Part of a small language model's weights: MLP 512 tanh GELU, learned positions.
Each number is 500 + 50 x the weight over its row's rms, rounded and kept within 0 to 999. Layers, rows and columns count from 0. Numbers have three digits each. The size before them is the row's rms in percent of the matrix's.

# up: layer 12 MLP up, 512x128, rms 0.0657, rows 500-511, columns 32-63
# down: layer 12 MLP down (transposed), 512x128, rms 0.0621, rows 500-511, columns 32-63
up500 113:330569486528439517479537477493528490411535553575524432479575507525516533384621494539473505474482
down500 112:502502468541524546517423479458512546564488461515581557500475495506560495561417532498508486560535
up501 089:512536522442501498486516529522586531504509551515346552589446498505441472520511476474423456471605
down501 074:497436469580514631529509523404516478530434465611448450490511447533526458516531520512495533487486
up502 004:529562460479436554487584505539537522541449491501433562535524516527479592454514546544596543466482
down502 004:535499547442475510460430498352485481508477459517479554463406548522597545554510460485509420508551
up503 105:474574460470503475380497509514619542411502561538509538469516514594486523427449424480480432533444
down503 092:447429473543569483549467544518481541566440424490549513483635497541462412419468514569524507465487
up504 110:485483558478562400473457539511485502561525551586500486484486479485535515549525485452514465474564
down504 107:566431444533453495548544543462491526483431469543448555497452462472525554483531553452520480519459
up505 114:485551561531613417538501483579572461393471533527503470485515473523522507387554487502537452571516
down505 115:509411455538397489498462465516477499506435493522529527491514488397592459587434567446546553472519
up506 111:521519462515557513507446494493586490573475557476431568501566433474512427483516490493515520507458
down506 112:511495559540590551517449545460418495435439542532554524482485479594533470513490565582437488361530
up507 112:425546501498454506548537549479555417505455532463423503500565633473553547448491480525551491493620
down507 114:505501532437461513517514427493544498412501596470474461432434536524453559464527525605418508414475
up508 123:458464544597458493517482638511472459594542554540473509438493528527478476452539522561532451522547
down508 127:476475477514486455512479449458517507501499586518468546527472470484536369529387541463510473486514
up509 109:554495552545539535417600460497530524502581510456441466552476449511463414571449503408447523543552
down509 102:445458506526451497474427479448509409550636494440482496499533493516586508474554573497538486424484
up510 114:493574501498512409477542541570602488439499605405509503453454473500525513382390424565442516442532
down510 108:474485496458395521422432569473465611479548467590547533523425600483466530488478476435513549493525
up511 004:549510512439591466555490498473489533449564557519554419405513504542430506556498524481426525508505
down511 003:499420515457436606466439461553435453520526468555405396537541538488427500533458491572603512493535